python train.py --num_hidden_layers=9 --hidden_size=160 --num_attention_heads=2 --num_key_value_heads=2 --head_dim=64 --intermediate_size=320 --vocab_size=5033 --hidden_act="swiglu" --norm="rmsnorm" --norm_place="pre" --norm_eps=1e-05 --positions="rope" --rope_theta=10000.0 --rope_fraction=0.5 --qk_norm=false --attn_scale=0.125 --bias="none" --tie_word_embeddings=false --parallel_block=false --init="uniform" --init_std_qkv=0.0375 --init_std_o=0.00883 --init_std_up=0.0375 --init_std_down=0.00883 --init_out_by_depth=true --optimizer="soap_variant" --learning_rate=0.0043 --beta1=0.95 --beta2=0.99 --weight_decay=0.18 --lr_head=0.00888 --warmup_steps=200 --schedule="wsd" --decay_fraction=0.873 --decay_shape="linear" --final_lr_fraction=0.1 --batch_tokens=32768 --max_seq_len=512 --doc_mask=true --train_tokens=129800000 --max_steps=3962 --dataset="wikipedia_en"
Each number is 128 + 32 x the weight over its row's rms, rounded and kept within 0 to 255. Layers, rows and columns count from 0. Numbers have three digits each. The size before them is the row's rms in percent of the matrix's.

# layer 6 MLP gate, 320x160, rms 0.0734, rows 133-213, columns 80-159
106:123136174185151197128193108125151120132163163106152126097133145113143118051196118109094152120189142165177157101154142039107168119118143164122133097131092117099108199107145156175143080154050102129093171137093105091138108150071154154157144125
093:122099135137177132130116185084176118081125148152126147091127134152187106165158098218110093106099141102090079157127122109086097104142123152114142140045127108179071130153124177106157120110137106129122063104128141147076046146093184071109169100
093:114156110140177143140156116116085152151159133160146127103144111146193098120135155137158140105065085132163115134180082042068139118138131107190140134167096123131158201124143134111127188208099139095118133069082077121125144103074166144131118093
096:133148198158118111119087154110136172118096099173158116117111134168154143053130153127141078088135122113102124114201156041157123106097122137126077176104148128159156136139162075196190116157099107135155112123130135168096148108081100040160151109
096:126156133146129123145114060197127119133125120133142173094153170128127179100072136129108111115108120156156099147128124169134142144136140194200124126141107091122084100156126061141123124129221118196111127123111114117108062091112148114136183093
093:137128101136166098117118150170115149086090159113102160096110096064104080107130159156158079117156051104131135136140194167160092134170114154132079145081109183112177151112144050135156066166108096172111092110127099147117131126196135069178097136
083:141124182115163056099160089102085152063221181115125146101093118110099133080141168155091084161113141119102080132101112110129126130095128153166160146087189183180145057061111134135100118148121129152118091167109098168148181123132140085144107137
101:099116081118120135073148143115073214144152147102192136107122159108098166116147092093174161108088080116062091170167149153141145135147125129158130102109061169077080135169183104161100139157181160153121124156103109114095155096136142098148120103
102:157174115089075124072139162135142105115145158106193166144112111138107132181097121077193147100145114132088211071050168104136121108120142084112158092146123118171106092103115126159108188142170104110172141154161113111131081123081087113097143129
100:150137194193104189184168118106184123171117103162168106133151138197170095143126151127153159081114155128144110132130142074131100129109126156109142127120119137102091182074102131159138129140174108116183158135161168125144103112215138072176097185
104:108144150093119142064130130131076155122153123156079102096111150174074102132149178092079144067168049111152117169144095153128118114148135221139111121153106184175099160156139123143139136109093077160148169131137127128129081061139131112149112091
103:101099160118162161136117138119156125064155146136101127094142114137071093129127127137144137138107107100107116120118139182111168139156197140121158154105069111101217131091057106140140056161086078191179081115140125125079108105130138149131119202
103:101089163112084112161189138127120102208135154149113103147144134136159143074110121137152077126152134128104123110174140126171084115067165168179094156124119155163063157126127080134160112218203120121196092090115151129093119151122146117153136145
100:106145131103160145123094103100136164201154126080084092158128098144096177106082131139137081138151081115167083092091149106095141101064080153120087083082116115159058137083078107123085102123126075102148101170106125148127165135088123176161092102
103:107115113145181196185066117142103074118164121150111066113084089142108084150124122136140111146106137112118147121154159125130204173105089126145198169130090074110139205104130127192137092139124121143183159130147140114131120133120084127156159190
093:131082108089096106140138106185101170133137176095135126113208079151149161157091108088184122143120108088196115157112144162141069088167127162093118142153142138170141087144145119130056106089156140154054145166128073153142143101124108120140152129
097:055082183098127103148118160110150156120087091127121135185120110094098137111137127153134155150153114079092140148111136140120110111143134130127125120143067113163156110093183145109120112186150195128084059122134127119063134089143233201143107138
086:104165139087135122164076171153111172148151080136108125106117082127075143186142119121065132105175131134134082126105133170171073165103063128105137117125170135080119075158148137090094186128102108152073106123146153171143107102100133123097158102
107:133126131142074125141155155121128065168115166115132105213124157140044138138149154166083153079134188100149188080129121136162073126095131113116170141108178122126149173129129186120109181144072129107196106128106142067164174128139132058143150085
103:145172155151117120155171125114187138081092151130131181103086128176141131164147065100118094103152136103125124120081137092134107164142177136159183143097115112107105093143077183182194077114079074079164132074166096139127174107156127148117121137
104:099082115104078089151179142136092113162130123116144100147146108125140121072148133091187083148141147137050145108179123160160088193101157125125133127193090131168102100086085115139154056119138091122196111118097150109111077072180117154151086115
098:095133095146107106175159153137112127146118142115153100154160110173082109107130155136134080102163121185150105172103133149085120181079143120129090122088128160152113136102159113147127144133160130188134176092108150162102132097085167122083119095
104:123135150106121113125135141083088118121168132179168183087075157165139141145060146153136102118139187136122167105118123113159148114130157149184105133108096097110125138119127166134067097159077115112173144093124139130075141145136172113126123106
096:097091156146159150104170219159173124143125165172159115121142185117079121103104127116075085078083115126081155137137128111130112159179148129096117124138164111115114152238148113145136163194094067154112150131124154184126158091091130147108122139
095:122142121136078127179079133067151130112082172106152134115131151205145139062148133176120149126137054117103167087125118190175084107095102168087118073120152137118113106159136080113133183095120130158191158129131187165162113136144112130153094153
097:149145163122107142155157062163158131132117121155147147143152146155150181151117122175131140134153134134098140171091108126093088095157198124105105124053170158121104076189089110155099113103179135087140099154076141173116148137122161197138170105
095:098040123125105116104113202116134083203099125179119179121060170194143124152130158109145080083166131138149065150132151144118108170137107135125150136086111112139116107177125111117131082142163065122189130130167104080110142106149092142125220111
102:131184200185146131108137125174092150166143086161179166143092156149160124102148174144178115103144150166193127120125147113110118141088143124123141139122152152153148122149152140178202103102062137224157130150142121082082168153151174145116135071
105:136092146155130181093134145144170121129105135120042149126142115129115175136132130102052143124169140110083102123107153181110112112172162127091137141049175097135144081148112118183126129075080171095198102107101130114149080084093134115192095115
105:173193146065131124097106081099113073109104057105143179108109132134119147144155128109129088146145164087078132136125123124123162112109154155147069129158157133162134080143140147099114109124060150163196144098078156124153138087152185166180153147
101:134139149148126151118172120153157123147079109117092100140150088140114141133154111138139133077167102127128132081142156181123120104152135142156083137137158136083124128136141066114123123160165171101131115130155121126117122092144118194148146078
099:118184146151131119127074124140144168107068063135103140149126107169095129109122145121075108159158123190110134113166148104148080089113127117091193130078124158113082114151131116132168098170181099138098134055135132146109100084184079162193165079
095:159067133190140117101124178144170126159185128089079101177071109184079136179136185161063169082104087140133146143212150144082081194107072153084153117145183122121092119102098118060139158112071156094092143163138116139144169106128149143101133113
086:149175110157043147135132112146095148132105099088110063133147080173174127153104122085095133108094151180120096124143108143129143119113101182166051104100153095128136118096181121084147126138080132134131130144160142144117138121108138125171072088
101:134165133201182144153152151157168142145173152132122125140107156121142114082184159169117134146110152096153164123097176154109137127147097118114128158135105129133093167158065165113173111139139180130175157071107104114097114118132087081150164077
093:077131188142164129059095111141163113084128162064088165152113101160105094122140093123140000144162159084099153113180098161128166103110135177099180166072089100116131140145148113138066115105194148157098113116049141091125138133122187133116118087
093:131183115139077114077143097122118164140145175096149179149186150063151098185118173139136051166079173136114164144197099151112113150143169135098127091143090085156152167129142111131136079106095164089155173175109161132138133189111103129118127166
103:173116123180142095099164104118156103138178103136094115129151127143141106123142129162097114143116101103176098162160148101135183122170125032121124095139151109135072154112167097114120104156143079128065182071082112074039077156164116121150063133
090:125128165078151135158089138145103094069135111168164121119115097096193072119206095125109169136124101108106120116150138182110172131154156121170139101093214121080081114171121167128114194149106118130109114167145093101093128115180146153152099081
112:118116123151197138136104100131050170132163096163103147166116177098163145129116138114160230156132085081167129195110155113109058152106128121161158176112164121110112129116130093131124093127121082113131114079087079119116186100110092078101085092
094:160119073122096132150147127181084134174132163129161143101132082165151152129104104084095110069116152170166130176180152126068200127158070162128165088060192112113105079147128196101178140111138130098144145187127128129125113113140066085097134105
100:069098058122121142101168078184145101146053134097140155106160125134167119105179143131079122166141083160181088079110107154092142098068057123101136158161179172176107158144141116185135127126064078143122149143113100147131145134162150148138087102
099:081109142110145123105125174165161151148068138136148133137107170153054125121178140172132119150176143181121128160119165159144053127141141115141111123108155135116199148127145120096189114153100108142121097188137037124120108130084074128128196117
096:162136090150139114152149133068108169101159143065152072144131157104142134140113133161124082162181162094081086123126167116116082141109135139120127156141116142163088188150148147117068118085143120157201136113085178165100141086151125074104136067
107:102117125148105175141141057139116105089077089096081118135175103133165143147114097151094117173132142160095128185145130153082130148162147122095140103135104136110110114135129076123121064150148151141126140096116139113137122102109063114142169135
092:124117109116108182133081080082108119142124114188134164109029124119080156159108143117181102191096093149124140068157148110102104100119126125126096109109146116091092134107146132086119092079115107095151167147131147134092108091103164135146054096
111:191097177103162141115160131179139133095130180163105137168111125179074188080109136094132167118151168130172192145094168078067096072105130100134113191160158142144139178095158115145076108085107096134110154115063106121155115094124101129178140199
104:153037168110137132097101148092123150181157111160122143173119148121129126160091180124162070021098138104088179092158106168157101161053104191133134113159108103128150142104091110166140065157125072096137156124119129100105101131116142084145088109
100:124109177108123097153134153172135070091077144158173073086106127089114124111110159110145149156191116140162107155121129110112115109092095167092053152195084114174152113159118090160138068166151102066151093170134091081118176102160079143158100126
093:139149117098108140120101114151156144139106136177150173141135135130168159146109138106091134125171125058048054183172148112125065128115115154108147121114133093095122128133184064073087201131072105123133102067056148133134121129092116116164142131
109:109129150142143219111132112143102156145184184141123111088161191047138149129147122099137146173115127120097109122139188077135062087139190174112182128152158109179180089074176161129151124129132109154093147160142134090081095163092131138117138164
101:180115122183120164128090168139112090095093125147138125127147126183132140116120130164115065146120145077185143081158184121111097169107151132091109149087137137062193147144098082156149128159107138100089178100126159146101147087148136074162077104
101:105064085137131144102148122087123124091162154077089119120143129150105111129124063114112145156085119110116102122166153095160101131030168137131138123102153136152118140124138113174139110153145144114118135141147167142128109095132156092147149123
106:086083124110162123126191123166065096150166131162064107134161154089119143065127126150131128156130063143124153164141162140118101113134165163135128105122103161096131077131118121082093130106103097136167170160115143022132133132136206144134171111
094:081095085160122083082192158145115096214110122158109100132137124090078128141193118112123139079122130096143147163147160176064140110138121130174162140081138107082131094150140152077117126135171126173198175147119129156085142169131092152100154070
096:097146171136148170125158140105167149124143123088142109184113152135094096156164126115076126100097151113131151094128165126113094139180095141108090132115044060142108119126131165113112157128106132141059074109088125065157154141143183147123102096
108:115180129206064096073137151106154098137091103115149132131129111165098194203091134161135131110160131149091118108141136123092092058107149120116084113140144098112111116180092101155192108076107144137158148107112069167071108140148095139119147118
098:118165123123166113058132139157083109154164101151116101133131120133174117156030076151053124074111144160108148112126147103144159145108056138149122155142139080110165115115145128106088139117090161163127117160084162169090146075122162094154058106
099:141126119129142165113128054157128132173151142142133161109120161137144163157055127128164154109068111169089169100092137121073091122135157105180151143060096155120165097108099068135069146125163119146172162136066083156100143104087135151157155107
104:110136107174179130181136166122139093144132188114074156096142145157115183126082070128116124113116180103131163099124117079130131136129160091129144101128144132100081125111143158125112174092143108127161173168138073132110161129144132086129136163
105:120153159187129122054119153133124153107116173102141104092190153141117153143114115141105083109131235098123161111205150096121100133105176171107059103124116166113168138088146115112121084110148130176152148132175138113126176177159145168133098191
087:101145133115138100135149128080175156129150152138141197104132103134111187178186093178113085147158161134141075151172074143140155097170068107059112117096106135200073074114197164133135121157165103104110118153097084095114152153129147135116179141
092:101105173173150126157165120134063132152126148086142097142178073108128127134146192101133167102127154124173109107098124131103132143124128159140094073083132171156121127098127125130130093118185095115152110040135095086157113122158083169085109109
104:220149128140092115077064147087175111173123095109096099111177177126168114122192052112073141137108140087142140207164136175095131123106118155134129151118156145082078114152080148120145090107132142175196114048117167118136133189123151142113146139
102:097138064097148105142106125186109097147123114122089111120065141130065144105137147109075169106168088125148160076140121120101075124095150147201099120097108156119145150163084097119083162122172080159133140139112071098150160138076172063119113108
107:131092110127095152134135044152128065121129168097131146139116125151154094106157084091136136139210107100085141099120145088113179141109164118162153159134073119175147146150127114154132096115130106148100103168111155080103091131118140169161178131
103:123187036107090083098181158155092107160095119084158119159109081123184122126156171116073116056172123125132129151166133144099127134138095110115129098151185145114110098154088143103171138141116191201118152096122154117109196134127068123141137071
092:173137102093117142122148105159162105101153079217163119171099145096124130153156130170136081189172136111096134122114139088142126119135081148175133176178116148131157162130158046138135102138093099135149169163151115107121149155126134151190167130
103:157100163073116121127148134113127175109080101113132133149202109103178099102157132112156162073102174121129140150094110137217109166069123125153147178164088101123139112054115137130109124138094077089118101124139078133135122086105121110132075132
095:130133105183114135074139182108111087136153182173136107091155154125100078140157108145106205094111126151136193107158221129067079155130144097148165113143178111113094097111136138160134129137129119138096093126148140197109120126108128144077143130
101:146096108151121120087122134192136111176097123160131166094173140155150195124144110135098076172156060075192150108124120116136105152126085107181116135149071125141099130104144121180037148167124148093123129084162141095158134112138124124148127141
107:051102086154118087138100132134105159118126167154121142135120129099152132201124218187145174130157105076114131145116152138131117113094124166062141096148098060164155117144172134147115140111142158088103137107106108125136138098128115192093132082
101:146067115104152125128099159159145058125129142196152124104159143175128129137165099116135135174164132117172118153141146151089123135169109060074112102120113110095185118099098071122090138153112164168176091135170111103110129153146121140125182146
096:129096178098117166107137152114089101104174143134135133142232106150099146141142167208099135121121089151119147193063116143066091128097095139190115173113138167167125165146135062107114139029119131152145121160075133118097145073102071119153100070
104:088077078098087172087059115156123121149125134133091122079167146125084116116170155102119084161131129146060126127169186147121115106105183201155157110135133166123196125133122117144091192099138158092171125097173187169125148104124166129152183151
104:155106091165073133146173155105050098130180115124201103141190105084117118089114115125180083083157148133190124114155101154167118187086111123097080099071091156134113136076103092107090129174159051090207097123115149150149076116114112140144177197
098:125139136170108163069087144152148054127126102090141164116131134102138144164094129092111108142135056122204094126146140092166129175140066185113140121064175163124077107118154092126140163133114142115120122157094096133183157163102186155097161142
092:148092120146126170098152103105139133070144176168104121151179148083138091082163162158107195120115122123092103170135110175115117154164097132130112079133159154057102098112122131102092060083128092140103158120138149164157160148111175136108047116
101:094204107149137095056132114164122183145114073159173089135116179105161148155123090184133123197151138148112098147173189110175125101131146116099117142082100182150123142101135106074062178129119113200161158126143110186126182138138112050137089125
099:123159091131147099163142080182170143187144090110097120128125157143144148105176044097124120092135102142100148094174191154132109103072106143099138142098151055182117069133122114112106147125114132164093122140072160151148151190189143134154158105
084:110152155069188154166092106119083101110094126143151158092184170147066177128154108104104109194083133165135116141142129124091136112114088134222056102127112117144107133121181156082088137067102115117118162142171151096114115127175107173164159091